{
  "head_dim": 32,
  "vocab_size": 8192,
  "activation": "squared_relu",
  "norm": "rmsnorm",
  "positions": "rope",
  "init_std_o": 0.0,
  "init_std_up": 0.0869,
  "init_std_down": 0.0,
  "decay_fraction": 0.636,
  "steps": 3272
}
Each number is 128 + 32 x the weight over its row's rms, rounded and kept within 0 to 255. Layers, rows and columns count from 0. Numbers have three digits each. The size before them is the row's rms in percent of the matrix's.

# layer 5 MLP down (transposed), 256x64, rms 0.181, rows 18-39, columns 0-63
094:121126083113128147074155142124189081180082128153138138110172119097123107119122132139147128159098102142036171119130195131151154155138069081168125141111122133170111081133093121140081153104049114
092:081185135141092149112130121141151194023117141114103180141097177116118157127148095192170105161147154070131110151154152157132141145139120122147126172068126136155132121143147146082094149071097152
095:143101123144142123129196105079170105125092165142143130079137129124128153053097146117198087133107104112114130127219134139084098076168124083133119185121124138075097126162147171119160169126089145
082:061119105127090181116140117106113112090114142129181111097112130141132188090135072091155133150114102129117100170088185125115150101157036119209118129117111126166118149138074131095163124077097148
082:141139121109140157180115083134114162123127179113147198176140127066060149128171144107126123095192111119112167132144092097145117192163083101137134162128129137121096148158146126120158118175215082
082:164113176120154075097070178119098137090141131106088139168182158075084096163151103139098166176105135136155202088114116099115117135108204105123132092136096091147115099146135162080132089130132153
096:150147052167183087158063162124118104174121118097075110124152126144143102150120159160074102127129098159158170093176119138115141134072162115081179143106086099109135123176185091094148120148134158
099:125107140101125111144092198127132189118115190040140169137101135105089144087082116173104148112126174096078156111166128147152145108145175138133119197110180121123123110106090149140115105115102058
096:105122129117162142136163107104078108199130141119160146119128114116150151085166117120079031088082124139182131093116179123106132076109184083157173133193171102111126130133132121132142089093115176
088:066108144145120109165101118158078160148138164099133143134119107117093177182106197141113132118096111167137159078121065154104124117165089059104126153127100146076140103083213123162145101153109132
093:130116162123123175149101184071191137150135123135064146125128139147107109226124148092134149131114103132083151103148130129138090187143204152101105125130132120134094132156058126203161115136151153
089:119138100131079121116192177162119132138194074148102089116161149125101160130115149130094127149146135093120073159198145164160124159166088186112153133134066112170105175152086116140114170179113159
107:159068168152158187099104164166145173134138091092074115055116120115174120131140105111135148130108093110102139131168081147166076130094122180176192106096132124129143167187161161126096125119148155
115:134134165144184083170159151139109053169168078151144110100171100146083112145133092084113146094111134147101147109130122097149178124108155108101147153142120050148128132044141140152128082064158127
096:177189096105145162144136065173157085103093108161145113135095093086119156154142073110195096115124137175160154136158109126098150145123169095139075136117044158127126133156142135182105163170113117
099:097108118112115102090108170093114150156148130152120071098110129141163137106126085131094088131148181128140119122088145176128129113165080091169192143083160142218104131093082164102054082101124125
094:118119083126092159128141135181106147107104098117137148145130147153187098123161129149152113122173158096188150129077127114169130131028119024091108135093088134159123129146082111175125149113089150
106:168160125106160132134123094098140071083154113149187124183100072048140127173101160062108147114122118171151165144112141105080144133145159169157090132165060148117112113138185127155158111135124092
097:127167175149105092115089177112122120171109144127111135135131193143179082131135095097100156146135120179164165167096151150135128128084185063142104115076217101145089156144163118093182120140131129
105:178130120110090160110136115112127114115143185117113120114128057123139099182135083176083128162123131104110151076155075139095112096082165075132083138181157117164114174111214127107143081100127155
115:131121095138158162140127150067159140107122139085133124103117091104197135088120125113150140122105145145119182155141127166041136124095118177100123082099187115110113127064172155041117149161113079
105:121141118126120131126139126118123085106161173135120181174110072185143121119167096170129091092095155137131182055076103161136155119179174141119120122098134122113098190110150133141152113076106224
# layer 5 MLP up, 256x64, rms 0.192, rows 19-39, columns 0-63
091:094154168141142099150131167138056177088113082106144139123128084101089085149143136138116130166117117123132168097123124103194114211161154152110139124140120115146078094076134208163169076149119104
095:097124130107112144110091168143090084116160114175120128116166134132098096196166152092080125115178134142130120188097129157089082109115202090174130138157085146185071091111130121152080117174164136
083:122122141094180127169055147116130112170119128078135141121140056127112079142135160117128151122129108204113180102102146142132110182168173152097106062132113139087110106176124140197159091175115126
088:119138123139122119040130124138132101080126165177107108142132132160115093075095118136126115198111160175169125148146116201115147121140110108166134122049080179182139130177158088098116137104087158
074:078143124106115186172165134074105092136111076131164168099109101124084141089132103146088091069149153126117087156108116147162140118137161103097074116119177209139134128159107157204167108121110102
097:110113193072108118129158110136093139091189092120168150161125104108105176137143101100186186116110175101106097178072095097150118159154138138120073092102159187138091139108119109165141166173115149
098:087123137158154064104104175190072135147114071087140108175197087191096125124107152158081146138104123131133159135127107106145073183170153156136098115124131118178142082159130174138141143168111133
097:131131129135129111106111156108085137104153115167149166120104167131092108159128076159105145156148138096115185145154055066194072168161117079167139117145094171174147112051120119132103103189130138
082:158086151106157137069146136103086122087148106099069113179168119160173127131108096159090165128126135181115161186097137097138153121096116151142091159102119191148091141137084154118148195056131159
088:110112107045119131146129103073188116108169107117143121149139121137151122137114110181112166129103148143111154135119104137151067160112130129081085102019145161185107140092124134148190122156077164
092:099112145092150097148078089123114095121154158158149126169170104182087100149129091155128120117165113149187158175135122123061099176036135148123066142146097128132129070131101091138102151096101094
109:075140112140168135099148128156135082079117153136140150178189066147157105177117106204069174140074144115145163166076108096142106184136165096100100150137111164124125145164132146118126151090137168
114:106138179165127094093110118156126076093112136083128155207135152143118083185197122131117132082116161104133117156055079090189142183126111099102129148140078133149068133110164128138097147130128134
098:068107129114166067156076132138078103121090122089077120155198108123168062158143091095079169127068117094204148119122108145122103114096104132106161149128113141140074108142091143131137155120142162
100:098133185151132148131175109155139139110107071118075183125159160142179124109108154137129101168102095107109119150112132145122119203130123085145114094108097167066130120168167142246128121146158141
090:073153206116131132136101135172103178087106154163134194146170135084060134143073164148130151133177101139136100137102070115068101133174112093092124126118112121155101128060131137100157124124116165
109:146087179180109120116116160170131112088110112171102138141106174123068072112116138092057165119195098090121162088115108065177093125105128082146126113120088135106085140156154148148102072124137111
095:099169160160106124159116159138112078141076156094144161158147096112073174136066115118140109140158160121102178122140166081100169167129166141114134142096029149100081112147128144172099125079098099
106:106086162159107143110085116157083129095151126148045141131109107136142146131127127155127198125160175120123145096119131102184083147058169140123124082099104137103131100124208086114085062119100156
114:114128188131160140106093158144108135125153065166068152095125131136119119140147132103063133146165106173115139114147095157103140227102115117129161062113130127107114136113195180133129145215126123
097:088113188117158076117068197154098130117112109098155139124166152174068117121128089126123156122140138146191155138123093137141074144171128099120088096158132141181099108166171149136180092149186167